From a checkpoint of a small transformer trained on Wikipedia.
Training: a variant of Adam for these matrices, 430M tokens, 3365 steps.
Each number is 128 + 24 x the weight over the matrix's rms, rounded and kept within 0 to 255. Layers, rows and columns count from 0.

# layer 6 attention query, 256x256, rms 0.0376, rows 135-161, columns 0-255
[[140 103  83 119 110 137 199 121 140 143 115 150 114 124 120 111 138 150 120 150 115 176 122 151 138 125 128 109 124 149 124  85 111 146 136 118 114 154 143 128 102 115 135 160 141 121 135 141 157 101 104 155 139 134 129 124  93  85 151 118 167  77 158 156  82 145 132 126 117 150  99 126 110 163 124 109 140  80 111 137 132 112 130 147 122 158 152 136 110  81 168 103 139 102 125 150 153 151 114 138  87 114 124 129 143 145 162 136  96 138 133 124 106 123 140 143 105  75 140 118  93 145 129  62 131 104 160 128  81 131 112 101 147  99 129 149 114 131 122 139 178 102 155 122 120 146 141 122 112 156 136 126 119 129 125 124 123 125  88 130 146 162 158  78 100 127 131  84 133 155  95 177 126 155 121 111 116 143 112 143 111  97 157 127 113 120 154 100  94 138 141  99 183 101 154 106 120 146 109 116 125 133 102 131 136 141 117 117 142 115 127 139 100 110  96 151  74  99 174  96 140 131 103 118 109  82 161 102 139 151 132 110 115 129 156 121 148  79 124 146 117 132 156 142 144  99 109 134  86 146 113 108  77 156  98 164]
 [132 151 159 142 120 148 107 165 205 159 139 127 106 129 114 166 121 121 110 111  59 109 117  86  80 132 120 102 141 154 157 150 162  89  95 189 130 126 124 163 160 138 129 122 135 107 126 183 113 136 119  94  77 154 106 141 145 118  94 106 151  73 105 141 163 168 133 118 143 157 147 139 130 120 143 143 130 101 139 100 118 137 165 133  90 146 144 101 118 142 100 157 129 117 154  98  95 118 142 154 123 121 104 116 135 101 130 120 156 152 142 149 113 135 107 145 126 135 138 116  98 156  88  93 123 114 100 136 115 101 127  99 134 116 123 104  50 132 144 135 164 154  81 119 115 171 136 119 119 135 103 154  96 119 156 142 128 133 108 112 144 113  75 130 154 127 101  90 101 137 126  98 104 153 122 171 156 105 111 161 126 150 109  75 136  99 112 105 191  87 118 148  93 169 108 137 120 131 150 154 117 158 144 138 137 140 129 112 104 100 158 158 118 107 176 104 113 152 152 131  95 121 161 105  90 153 139 168 121 122 145 122 137 119 121 114 128 105  77 132 129 122 137 111 106 160 143 166 128 107 118 137 120 108 108 136]
 [114 174 148 113 112 100 128 129 126 145 122 161 120 111 130 141 150 118 128 111 107 118 127 113 126 113 152 144 144 115 127 137 129 130 108 106 117 153 125 127  97 148 121 112  99 131 120 129 131 139 140 122 141 122 130 129 116  94 129 145 141 174 171 154 103 111 112 135  83 103 140 100  90  69 144 109 148 126 147 164 161 110 133 121 150 112 121 115 124 107 177 146 138 132  92 176 153 131 100 124 120 146 140 155 116 102 148  83 131 120 139  79 134 124 128 105 147 138 133 167  87  83 117 188  97 120 156 150 127 172 165  98 138 144 125 128 119 133 112 133  76  88 160 143 204  90 105 111 135 129 127 128 162 118 101 138 139 157 182 145 161  76 141 135 151 126 161 146 163 133 131 114 130  92 162  89  86 137 107 111 124 135  99 199 125 161 162 117 135 140 128 120 176 141 112 120 108 140 139 127 163 169 117 106 109 129 121 178 196  96 100 141 140 156  84 154 121 150 137 138 156 119 149 127 136 146 152 123  81 109 110  93 166 125 106 101 138 119 122 165 131 156  68 128 148  62  96 122  72 128 156 164 138 154 136 170]
 [107 129  85 152 128 145 101  94 112  94  81 123  86 124 150 136 140 162 134 119 102 126 114 128 169 135 115 115 168 136 135  85 144 134 115 121  89 145 129 129 123 154 113 130 123  95  96 105 171 106 113 142 122 161  73 122 107  94 130  84 149 139 186 175  88  95 135 129 139 133 160  97  70 128  71 142 134  89 116 160 106 111 129 138 130 142 167 114 120  89 105  74 110  99 118 142 181 129  83 138 148  89 105 172 141 139 123 132 111 148 141 106 161 130 112 158 118 134 151 118  93 133 143 108 109 136 150 129 144 142  89 112 141 139 124 116 114 150 100 150 184 118 134  91 176 137  92 170  91 119 134 167 107 111 142 133 147 121 114 174 142 146 158  92  85 118 161 137 109 139 113 172 123 125 125 104 170 117  86 143 121 140 156 134 112 124 149 115 124 143 132 101 165  91 116  77 182 151 123 131 129 128 139  73 161 142 109 132 121 142 155 136  76 141 121 132 122 128 132 109 101 153 113 157  98 109 146 113 169 169 117 161 122 105 169 134 149 111 141 147 107 137 112 118 101 126 111  95  88 126 135  93  95 105 149 163]
 [114 121 118 170 120 117 137 169 170 149 145 138 137 147 109 137 133 138 145 124 130 103 167 119  61 186 147 123  92 132 118 118 114 133 139  75 100 146 104 173 161 126 162  83 110 145 149 126  96 121 135 154 122 129 114 144 164 108 114 155  93 131  90  92 132 159 161  97 124 138 109 105 143 119 135 119 109 133 151 145 167 102 178 158 118  58  96 109 119 122  91 110 140 166 160 148 118 158 140 164 144  89 124 158 103 143 111 120  84 118 102  98 152 126  85 148 167 139  84 158 138 100  76 117 119 102 121  99  96 126 138  87 147 142 128 112 135  87 124 101 182 156  71 161 143 131 104 114 141 154 171 110 182 160 140 131 109 156 153 163 144 152 135 124 184 150 140 134 166 109 128 148 163 150 164 115 143 128 161 129 144 135 108 143 105 147  42 109 155 167 165 132 135 131 114 155 117 152 136 147 106 127 132 126 153 159 132 161 152 128 148 143  90 118  89  95 135 112 154 180 119 107 156 155 176 105 103 157 146 121 153 151  87 106 128 163 140 134 121 139 154 140 124 116 130 151 118 128 119 139 123 125 127 113 110 175]
 [151 103 142  98 110  91 118 130  67 118 101 148 139 178 122 118 143 131 106 135 112 143  96 129 139 145 112 117 136 119 161  49 124 136 135 148 140 107 129 134 107 130 102 135 129 109 161 153 121  92 126 120 121  91 133 102 111 120 116 128 107 127 148  95 139 171 119 120 156 156 128  74 107 141 133  85 153 178 109 149 114 139 141 150 155 108 128 125 161  96 167 129 111 146 113 117 102 138 116 150  88 134 144 119 113 125 185 111 116  96 120 172  99 143 106 128 146 119 168 127 121 195 149 148 120 148 130 125  91 139 127 113 130 134 151 152 137 132 123 119 148 141  83 141  98 145 171 138  89 106  73  94 128 111 143  89 103 108 152 133 141 131 120 103  96 127 120 109 100 120 100 161 159 106 101 113 136 137 141 109  74 156 152 155  87 182 166 170 116 125 130 128 108 111 139 103 136 123 141 123 144 138 150 160 157 133  83 139 180 131 137 132 174 154 117 130  85 147 133  94 167 168 141 110 136  67 138 147 101 145  99 129 126 174  83 114  87 110 146 124 145 126 149 159 166 108 106  82 139 108  96 103 172 113 105 133]
 [ 92 110 140 160 141 148 134 102 179 143 131 166 135 137  82 176 128 114 165 100  86 165 153 121 102 136 133 146  82 114 133 177 178 127 183 122 139 122 156 144 140 142 145 125 121  92 158 149 124 128 149 129  89  80 147 132 176  93 126 184 138 121 118 130 129 109  72 168 103 135 145 117 142 148 124 124 155  85 166 114 128 115 136 162 131 158 117  99 128 158  91 137 126 164 124 145 187 191  97 153 140 149 144 110 121  85 112 136 120 141 117  98  88 117  36 166 114 124 102 120 169  81  99 136 131 152 157 125 136 121 186 121 152 149  93 121 139 174  76 143 131 135  89 151 131 113 114 105 164  85 112 141 206 126 191 137 161 129 140 117 127  91 150 179 153 157 106 135 148 132 132 108 118 121 178 137 100 114 165 107 135 110 113 150  78 142 112 159 114  93 123  81 105 117 138 145 140 161 155 127 114 136 127 136  98 143 128  94 123 121 124 143 165 158 112 116 116 127 122 120 127 116 124 108 127 128 127 133 128  94 134 104  72 128 124  89  97 120 121 124  77 113  96 148  98 169 131 138 137 120 111 181 170 125 135 167]
 [ 97 118 102 101 135 153 108  87 104  89 102 124  77 129 121 111 144 104 154 152 136 106  82 148 161 139 146 142 149 136 110 133 138 147 126 118 145 139  97 123 135 128 113 151 133 139 117 138 142 142 132 167 142 163 127 114 131 126 119 114  70 174 180 132 141 113  86 167 129 133 139 103  99 113 141 106 144  90 125 147 146 101 143 137 164 127 116  90 121 146 136  96 110 143 110 116 198 123 104 110 126 137 137 142 169  92 168 109 122 115 120  88 152 149 104 140 120 132 147 173  94  81 136 142 116 119 123 124  99 134 112  87 115 120 118 148 127 129 115 123 125 122 151 133 142 136 107 109 124 123 152  86 100 120 111 109 138 148 150 132 157 107 171 134 125 119 120 142 135 111 146 125 124 126 170 104  93 133 129 129 125  96 157 150 145 149 122 156 130 119 100 119 151 118 106 115 148 170 112 148 151 117 128 163 141 123  74 105 180 141 135 156 106 103 115 154 126 137 147 147 128 167  94 163 122 117 148 124 130 177 123 123 108 123 111 101 126 141 137 110 127 127 142 132 105 122  57  93 117  87 144 139 155 153  92 158]
 [153 112 159  81 112 127 120 168 147 103 152 143  93 126 143 142  95 114 111 152 104 159 109  98 157 101 165 135 121 163 147 111 102 111 108 174 158  94 153 113 117 130 173 103 186 146 133 162 109 140  77 125 110 179 152 116 103 190 102 160 128 136  95 139 167 168 127 118 146 110 133 143 179 156 113 116 126 125  92 128 146 133 110 118 135 132 153 158 137 108 155 131 154  83 140  85  68  92 189 138  97 146 128 139 163 121 155 125 158  67 119 155 102 141 138 129 127  68 123 144 138 154 126 151 124  95 147 122 114 129 125 169 126 118 139 118 141 106 166 137 136 142  67 131  88 130 102  99 115 116 102  96 106 152 118 125 149 133  79 129 127 122 122 127 130 104 102  94 129 120 141 129  85 134 104 160 126 123 152 138  75 100 152  93  97 129  94 154 109 110  76 125 142 153 113 144 147 112 129 141 128 104 147 158 110 105 179 108 133 162 100  95 106  94 166 120 137 190  86 146 111 116 111 152 159 158 128 119 134 117 106  79 108 143  86  98  87 125  65  91 128 112 149 156 120 139 146 113 115 141 134 110 147 164  70 102]
 [ 97  84 152 137 144 162 133 158 140 155 148 122 129 117 127 116 169 135  88 141 160 128 115 118 159 122 136 125 121  99 147 104 165 102 174 153 143  97 108 116 153 159 131 133  90 113 109 119 135 103 134  87 133 117 156 146 110  93 158 127 136 154 153 151 120 118 107 106 115 144 136 125 142 148 146 141  97 109 104 152 113 142 132 146 151 170 136  91 140 121  99 111 113 133 154 127 150 103 134 122 109 148 123 130 146 149 118  81 140 150 159 126 152 141 100 110 130 145 130 132 133 139 114 153 137 135 114 139 126 134 105  97 129 102 112 134  83 151  94 119 123 103 163 102 122 133 155 140 126 133 119 151 143 122 136 102 199 111 129 133 112 105 138 106 134 105 124 138 135 156 123 150 136 139 137 130 142 152 135  97 140 136 108 149 119 135 158 121 124 143 147 151 158 138  90 108 115 102 145 135 109 156 144 128 104 136 141 143 123 139 112 129 159 175  94 118  92 128 142 119 112 159 150 110 107 110  92 161 143  81 156 132 152 134 113 121  99  99 140 122 117 147 111 137 122 130 130 103 147 131 173 161 111 103 152 128]
 [140 116 107 138 106  85  95 102  87 125 106 114 159  94 134 112 125  95 144 132 116 119 125 118 143 147 145 134 128 125 144 128 107 164 136 129 122 165 135 140 128 140 120 134 136 173  91 142 117 126 146 150 135 129 150  80 165  99 103 125 116 158 131 136 142 143 147 138  93 123 105 128 120  79 131 103 135  89 138 137 149 134 148 157 154  71  89 125 108 135 138  93 164 151 143 119 106 151  93  96 140 172 121 157 122 140 130 102 134 159 119  82 140  90 125 125 151 167 136 184 122  95 125 180 115 143  84  90  97 162 149  98 107 145 168 129 180 114  99 163 111 163 124 138 134  82 136  97 122 166 133  82 134 144 140 113  94 135 162 137 162  80 170 122 148 113 149 145 139 146 143 115 101 110 143  96 101 116 151 110 145 179 163 185 134 136  98 128 123 145 140 139 139 145 128 123 153 151 139 141 169 111 147  90 151 105 136 125 148 157 142 118 142 143 118 126 131 104 154 112 122 123 125 168 127 154 124 147 115 131 112 140 118 105 123 113 146 125 130 140 130 171 117 166  97 122  67 116 102  93 119 135 155 128  99 134]
 [119 157 120 140  90 107 115 148 116 146 111 173 105 125 124 114 108 134 126  57 138 152 136 147  84 131 116 117 111 113 151 103 145  93 102 145 130 156 134 133 183 155 125  99 130 126 122 151 148 135  98 155 120  72  94 139 149 135 123 109 136 121  86 124 121 133 122 102 112 176 146 151  97  93 119 159 124 125 158 147 131 110 115 124 117 130  97 144 120 116  98 119 122 117 156 164 134 135 150 156 104 150 112 133  99 140 137 183 150 153 130 131 125 118 116 132 132  70 118 116 121 104 106 101 109 144 120 129 155 113 141  95 146 142 102 107 160 147 135  94 169 166 132 114 159 104 118 140 130  73  96 166 107  92 170 125  97 158  95 104 138 108 137 173 126 136 101  87 132 118  91 109 132 134 147 109 114 146 112 120 120 121  75  99 146 145 110 115 146 113 106 103  93 102 131 124 118 133  75 107  75 111 124  89 156 124 153 120 105 101 143 132 162 174 159  92 134 100  92  99 159 142 113 156 126 123 137 175 155 145 133 142 108 117 112  92  92 146  91 130 109 100 112 130 118 175 110 141 138 125 115 146 122 117 102 128]
 [106 137 102  96 137 107 133 154 136 105 105  99 103 112 112 114  75 147 150 165 141 130 108 171  87 151 148 136 114 137 101 112 113 141 130 117 159 164 154 107 125 150 132 105 142 133 121  82 116 147 114 157 167  82  84 119  98 152 159 132 121 124  89 141 157 137 126 131 151 105 148 108 127 176  69 134 130 157  79 166 148 122 161 103 145 105 146 125 173 122 146 116  96 171 147 137 117  94 147 126  98  98 138 108 150 158 151 115 157 137  91 117 147 138 146 117 101 105 139 135 125 141 126 135  92  82 119 109 131 111  90 163 120  96 153 151 150 110 191 137 123 150 105 158 115  95  93 137 109 125 152 146 124 109 115 103 170 118  79  89 114 138 140 138 114 127  88 121 131  95 158 118 145 151  75 108  98 128 120 127 141 141 150 138 136 168 139 160 153 132 143  79 119 127 116 156 127 106 132 101 122 128 139  72 124 138 188 164 158 124 128 118 108 116 136 113 120 154  73 162 174 168 128 118 140 136 119 120 143 121  90 140 126 128 143 145 123 168  92  90  95 111 159  86 154 128 163 127 109 105 119 139 112 125 116 106]
 [150 171 126 159  99  93  86  90 112 129  77 171 160 133 136 150  84 112 129 105 122  95 170 117 114 126  74 153 119  89 101 146 146 136 134 136 164 145 130 114 143 108 104  98 130 116 140 155 139 142 139 151 101 151 137 139 131 122 129 137 159 149 157 119  97 151 149 109 130 124 124 130  75 111 145 124  88 110 135 109 130 126 124 104  97 153  76 130 144 141 152 145 106 160 142 148 103 207 102 107 122 136 101 121 124 151 128 137 162 141 171 138 107 105 161 125 106 137 170 146 135 110 139 109 105 171 115 133 163 119 159 130 139 153 110 120 131 147  87 132 122 165 140 148 144 130 148 111 145 104  78 174 139 133 129 152 117 161 174 130 140 156  96 142 141 172 135 133 140 127 104 137 107 130 105 126 115 144 127 118 135 132  90 121 148 134 105 145 140 141 145 187 124 116 141 117 136 166  90 140  74 131 142 153 149 150  93  87 112  68  92 131 132 165 141 171 135 129 131 141 133 120 154 155  75 146 171 153  98  99 157 117 107 127 123  85 100 129 108 143 185 164 108 123 153  98  98 123 107 170 150  91 121 142 163 133]
 [119 147 148 142 134 145 150 121 116 151 132 151 115 140 171 128  98 157 135  94 165 150 155 174 127 120 139 138 104  88  78 161 130 126 130 134 119 112 126  83 133 121 133 150 138 126 116  84 125 167 119 140 176 140 125 112 120 158 194 127  95 161  92 114 108  92 122 149 129 162 122  93 155 157  96 131 158 166 128 130 170 155 149 148 126 139 155 127 162 113 121 145 146 129 105 175 178  77 158  86  81 102 155  82 129 107 103 140 118 140 177 132 126 156 180  72 135 123 121 104 138  81 134 128 114 131 113 125 124 134 104 115 141 128  81  92 173 115 164 112  89 138 175 107 135 125 124 173 116 123 102 149 158 123 110 125  98 121  66  82 118 145 128 153 141 121 150 112 177  99 149 145 161 149 159 124 130 138 138 126 155 101 113 130 159 101 161 111 155 100 117  90 135 133 108 156 139 161  94 108 116 116 131 114 130 134 154 136 124 130 119 136 123 127 141 107 116 142  90 153 107 137 112  90 113 133 151 120 146 123 138 146 144 161 163 135 122 130  94 146  94 102  97 144 151 137 165 158 117  92 155 159 107 153 130 175]
 [140 136 142 120 109 119 216 153 131 131 124 140 133 140 131 125 139 107 102  97 153 129 121 130 150 104 114  88 150 146 138 103 102 127 118 113 102  86 115 135 109 154 100 132  76 113 137 160 160 167 122  69 193 110 152 133 181 125 151 133 110  97  95 140 106 135 142 135  60 172 133 163 139  94 162 146 160 117 151  91 121 128 136 158 115 122 113 111 107 130 127 116 167  95 149 134 136 163  91 120 144 116 120 114 122 106 163 125 127 106 110 108 115 142  92 133  99 168 128  99 102 105 115 110 141 102 103  99 121 139  96 111 159 162 153 122 115 134 113 126 142 103 143 112 128 167 161 124 150 125  99 106 118 141 145 148 113 148 157 126 144 129 118 125 157 132 121 135  89 150 133 157 130 146 163 102 155 124 117 121 123 101 131 142 140 128 132  98 133 136 138  93 116 131  99 102 143 142 153 136 136 155 165 122  90 122 149 122 115 138 155 144 133 106  93  94 111 106 119  79 147 124 143 126 129 143  95 138 135 152 151  90 169 127 131 142 128 119 142 131 137 114 131 139 109 101 123 123 126 169  56 106 124  96 131 142]
 [132 147 154 128  98 140 165 134 161 142 134 111  82 100 131 129 158 140 119  97 138 110 124 127 115 128 120 132 148 113 127 154 139 136  85 143  96 100 122 123 174 119 112 119 106 131 112 122 166 125 126 111 159 130 166 159 156 119 134 120  99  93 112 119  81 163 137 114  79 171  83 126 143 102 168 136 192 129 172 105 116 145 108 120 133 141 119 158 121 128 131 150 166  93 142 104 142 128 125 137 137 131 124 128 120 141 133 118 136 140 159 122 163 110 134 104 131 136 124 130 115  84 119 116 104 102 126 128  72 168 129 132 139 104 103 114 139 113 132 141 104 119 156 122 125 136 149 107 152 135 145 101 128 101  73 129 128 138  82 126 139  94 101 131 149 113 104 122 132 128 123  98 111 162 144 130 129  89 124  92 165 102 105  99 139 103 148  78 135 126 139 107 128 121  92 137 134 153 170 117 131 175 111 129  88 117 127 170 148 123 144 143 159 128 141  86  81 123 145 123 114 149 113 136  87 170 138 122 113 145 122 120 158 144 155 175 132 116 121 141 133 150 130 125 110  94 137 119 123  91 109 115  95 122 153 146]
 [129 112 110 136 123 132 125 151 112 101 151 154 162 160 180 186 131 104 113 161 106 104 125  66 122 182 128 116 148  86 132 121 162 140 115 100 108  80 103 124 168 141 127 149 141 118 154  85 119 121 135 148 103 136  98 180 154  98 139  85 115 120 164 115 105 140  98  58 150 136 107  99 119 106 190 139  95  84 110 150 145  90 121 126 109 145 117 107 123 154 161 102 114 141  78 138 188 150 145  72 166 149 124 109  96 119 148 143 125 163 161 148 126 163 102 113 125 114  91 103  95 103 122 118 136 132 142 121 142 139 170  98 106  99 118 177 141 121 156  72  75 134 132 117 102 180 134 130 128 133 126 154 103 108  87 127 132  61 143  96 140 133 181 142 147 126 123 164 136 118 136 110 111 104 140 146 156 129 138 157 149 118 119 131 160 144 117 140 152 150 101 145  82 124 101 132 101 170 112 127 105 120 124 140 154 115  73 152 122 100 143 159 140 137 114 145 155 132 105 117  95 199 131 119 100  95 132 148 142 125 159 125 154 103 105 173 115 124 168 159 179 138 137 138 159 143 103  98 132 102 149 148 125 127 143 134]
 [101 151 111 156 127 140  82 127 119 140 121 118 151 150 134 119 147 126 139 160 154  95 163 116 151 150 110 134 145 116 140 116 158 152 171  97 132 108 121 138 146 141 137 150 121 103 153 116 183 126 137 121 145  87 108 108 120 147 136 136 126 129 132 135 116 111 134 145 156 148 143 102 122 129 106 145  96 133 104 139 127  92 141 141 101 105 140 156 146  78 154 106 135 146 146 125 162 130 154 133 118 103 136 154 113 130 101 126 102 105 118 147 167 133 163 154 141  95 122 159 138 156 139 117  99 125 143  78 142 143 142 123 118 134 121 172 152 141 142 130 178 134 153 100 127 189 125 168  98 130 142 147 167 130 118 114 133 103 134  67 105 142 127 157 151 156 134 133 155 125 123 163 179 129 100 116 117 102  82 161 118  92 152 118 130 132 149 164 120 140  96 154 139 160 163 121 131 111 129 110 149 117 114 183 183 164 120  62 178  90 127 151 142 142 127 140  87 106 146  96  86 148 114  61 136 113 136 131 164  89 137 120 117 122 138 177 150 114 145 150 147  90  95 169 118  75 122 164 131 137 138 107  99 134 184 154]
 [126 123 131 122 151 116 139 150  86 110 131 125 141 170  96 152 144  90 125 156 145 135 130 110 151 124 124 137 170 142 170 108 153  92 141 104 152  94 113 119  96 132 143 150 111 164 106 118 125 131 123 142 141  98  97 154 104 150 121 144 130 103 157 158 193  83 113 174 145 138 161 128  97 107 131  91 124  97 134 147 186 155 110 113 116 132 165 133 127 144 161  89 121 145 123 100 123 122 115 157 117 108 108 158 143 116 102  97 142 180 145 139 123 140 146 165 133 116 128 170  99 104 152 136 121 149 124 142 186 151 140 140 108 113 148 120 123 126 115  99 108 123 148 134 166 161  91 170 132 114 140 118 140 111  98 147  95  89 147 129  89 119 143 142 121 123 116 132 129 156 130 154 103  97 129 115 112 157 101 177 118 104 160 102 111 124 159 125 139 126  77 148 127 159 114 116  81 128 122 146 141 141 132 140 156 112 146 115 163  86 130 142 114 156 118 149 129  90 132 107 108 120 140 100 103  85 149 123 134 141 109 121 134 145 103 137 142 133 115 116 168 134 121 107 122 144 122 125  90 161 147 125 113 136 161 132]
 [108 119 105 157  99 191 124 122 148 141 146 122 123 123  97 127 172 117 135 161 131 173 126 129 138  83 142  88 109 119 131 143 130 130 145 100 109 106 114 151 130 122 134 185 118 138 101 118  97  90 179  98 114 119 162 124 119  94 141 153 138  96 143 150 130 114 156 172 112 100 102 105 118 154 150  90 155 129 134 115 136 151 126 169 146 114 127 160  90 130 109 134 170 119 137 128 123 154 100 117 140 135 107 164 103 146 109 137  98 189 108 135 153 111 149 124 148 127 123 138 131 117 134 151 131 147 110 133 114 151 126  98 120 126 141 138 115 123  81 112 117 140 156 129 137 110 134 132 128 167 200  76 183 149 117 127 123 134 121 152 129 115 102 127 161 131 117 138  97 160 115 137 135 138 186 134  96 114 137 103 133 146 175 162  96 126 121 106 107 123 116 141 123 131 136 137 122 135 144 115 158 175 141 133 103 122 108 156 156 143 136 162 112 105 110 135 146  97 203 154 140 126 119 116 101 130 127 112 108 118 110 137 123 100 174 192 146  85 147 105  87 181 111 124 121 134 103 107 127  88 147 142 114 106 128 116]
 [122 136  91 112 123 103 142 159  91  89 109  79 144 111 127 148  96 139  84  82 110  94 148 117  88 146  85 158 161 133 171 148 157 126 125 115 105 144 128 146 139 115 104  79 120 132 128  84 145 158  85 168 191 129 102 181 141 126 132 120 173 106  77 163 103 163 107  73 110 130 152 130  94 129 132 180 126 136 127 139 155 105 132 109  97 111 129  63 126  95 169 127 116  91 136 102 114 106 166 136 132 121 114 101 111 167 133 134 145 179 118 148 180  79 159 102 103 114 108 129  98 170 145  87 111 107 151  98  81 136  77 124 145  91 137 133 164 147 136 136 173 134 165 126  86 152 138  88 118 148 128 145 127  92  71 122 180 105 145 112 122 120 115  77 141 137 102 143 159 165 136 105 136 128  65 126 146 113 103 114 177 146 149  84 184 137 108 106  96 173 153 108 125 132 111  92 131 124 161 157 173 151 104 132 156 135 155 149 118  83 165 151 116 114 107 166  89 121 133  91 104 176 132 105 118 149  91  94 150 120  92 138 160 139 116 142  84 155 137 158 139 145 178 139 128  74 139 150 100 113 101 112 109 138 140 140]
 [159 155  97 101 144 105 148  84  95 100 120 102 136 128 120 144  98 128 157 161 122 118 143 138 135 102  93 142 148  99  76 135  81 150 151  89 171 136 145 126  90 112 112 111 119 138 119 140  80 151 115 180 157 154 128  96 160 138 139 143 122 117 133 123 122 107 145 177 129  97 156 149 132 138 123 137 152 128 110 112 149 131 161 107 119 102 110 100 141 131 157 140 143 166 112 142 116 128 112 111 171 119 125  72 176 153 199 137 147 108  95 110 121 119 137 132  92 141 128 125 157 126 154 112 106  92 121  76 179 105  72 138 142 167 129 143 161 143 146 131 112 171 128 142 118 123 106 128 126 151 127 123 132 135 151 137 136 134 146 130 157 143 132  93 122 168 134 147 122 136 173 182 165 139  67 109  98 148 120 125 121 101 138 165 150 128 114 123 162  93 150 100 127 131 136 117 136 127  99 109 152 127 176 155 138 103 141 122 133 118 114 102 130  73 100 164 129 138  91 166 146 105 142 135 122 182 131 113 114  90 125 110 143 124 167 156 101 183 152 119 148  98 139 120 173 109 146 118 121 122 138 105 126 164 162 134]
 [132 102 137 117 122 169 128 140 151 150 158 127  78 128 154 126 145 112 137 176 123 120  82 106 125 112 124  93 101 128 134  94 156 140 123 158 117  69 146 120 173 121 143 119 121 106 136 144 148  79 132  89 142 131 164 137 140  92 119  99  85 101 131 119 120 137  98  94 121 121  96 117 159 110 128 146 149 123 134 147 114 157 116 134 140 151 139 168 117 154 116 120 129 119 141 125 167 109 154 142 122 175 161 153 119 172 122 120  95 133 136 101 142 127  91 126  97 106 133 126 156 114 103 127 172 133 155 151 100 133 166 138  91 123  95 135 158 137 150 106 101  81 172 121  95 146 145 135 148 120 180 102  76 109 121 119 151 153  88 126 138 104 153 164 142 103  97 132 122 109 129 118 118 144 119 142 160 113 159 115 126  90 146 133  90 143 193 142  97 121 104  83 123 134 130 146 126 134 128 139 124 147 107 122 114 106 102 132 103 158 115 147 134 130 162  76  93 107 118 120 120 160 106 115 123 115 119 164 108 134 102 125 145 139 128 166 134 119 165 122 109 132 121 133 121 122 133  97 158 100 127 142  99  89  84 125]
 [116 148 122 143 103 109 113 145 139 141  79 139 108 122 108 141 134 134 137  76 147 118 124 158 133 200  83 158 112 133 162 113 147 138 166 114 111 115 112 100 126 130 114 135 123 134 146 108 202 144 140 113 121 107 131 136 132 146 150 115 132 166 130 145 129 151 126 130 136 167  91 131 102 139 115 143 129 130 125 119  88  71  94 139 122 125 143 161 154  92 142 119 139  67 147 130 167 162 102 118 119 116 158 125  94 136 138 155 116 102 137 185 170 152 144 110 156 137 146 138 122 151 136 122 116 102 158 154  62 159 128 163 127 108 165 111 147 105 125 172 142 116 141 107 135 139 123 123 125 161  67 165 136 123 114 110 126 108 141 103  82 152 105 122 125 132 145 127 120 111 102  81 112 102 144 157 138  84 117 132 132 102 145  93 148 125 183 137 103 154 115 128 139 112 109 122 138 104 162 137 134 120 108 103 120 180 101 147 155 110 143 138 162 183 127 147  99 120 134  78 154 157 129 108 112  81 152 130 145 143 130  99 129 151 129 107 121 106 120 146 144 125 140 143 126  86 159 167 117 148 112 100 133 103 200 141]
 [158 108 107  77 125 136 156 120 121 116 151 153 152 149 161 116 144 148  89 106 145 164 139 146  94 111 156 143 119 135 144 140 104 121 125  85 140 122 147 123 115 155 133 114 111 119 126 146 120 126 144 159 135 127 116 140 140 124 122 132 129  68  96 116 106 118 123 141 120 161 127 132 138 122 147 144 122 149 110 121 139 153  92 116 116 118  99 140 118  72 132 138  91 134 152 138 126 100 129 109 119 113  96 137 121 145 143 135 142 131 142 126 161 153 156 134 157 132  87 139 137  83 120 165 145 127 130 130 137 128 138  98 101 101  86 154 110 121 138 160 123 127 112 137 123  68 104 161 126 107 132 148 121 138  76 127 114 104 146 126 106  85 129 129 124 127 151 121 143 150 104 126 111 106 152 102 120 169 120  98 127 132 123 131 132 156 114 110 130 152 157 133 134 133 129 127 125 129 102 146 106 123 119 131 152 158 166 111  95 148 154 137 103 135 135 155 117  99 134 121 122 140 149 150 139  97 109 127 159 131 106 133  99 111 123 160 137 123 144 132 124 159 118 156 126 156  83 152 123 124  93 141 163 117 157 134]
 [151 142 153 173 109 118 130 133 145 136  90  90  92 116 102 132 130 131 137 118  97 114 124 111 128 134 123 147 113 126 138 117 133 101 154 108 127 117 144 113 150 101 134 127 126 115 116 130 127 162 124 129 116 148 144 118 107 125 129 126 108 143 166 159 111 146 127 105  91 103 118 119 106 139 125 125 122 114 134 143 125 119 156 124 105 134 150 121 124 171 125 141 119  90 130 165 113 129 126 112 139 117 134 145 142 148 120 130 140 108 116  92 125 116 139  99 132 124 169 131 140 162 141 114 108 145 144 108 104 114 138 168 122 109 152 115 127  98 138 102 160 126 129  99 135 140 144 105 138 121 127 102 135 120 139 149 130 151 134 142 145 151 115 141 139 107 115 109 119 117 174 154 101 155  92 135 146 131 114 176 114 124 134 124 118 123 135 135 131 130  85 113 125 130 122 111 125 152 154 130 103 119 134  98 122 139  94 146 120 135 104 142 175 127 117 152 121 111 140 137  93 115 109 129 118 127 150 126 111 175 125  98 167 135 127 105 120 129 111 125 129 115 153 100 140 127 152 133  67 150 127 112  92 120 120 128]]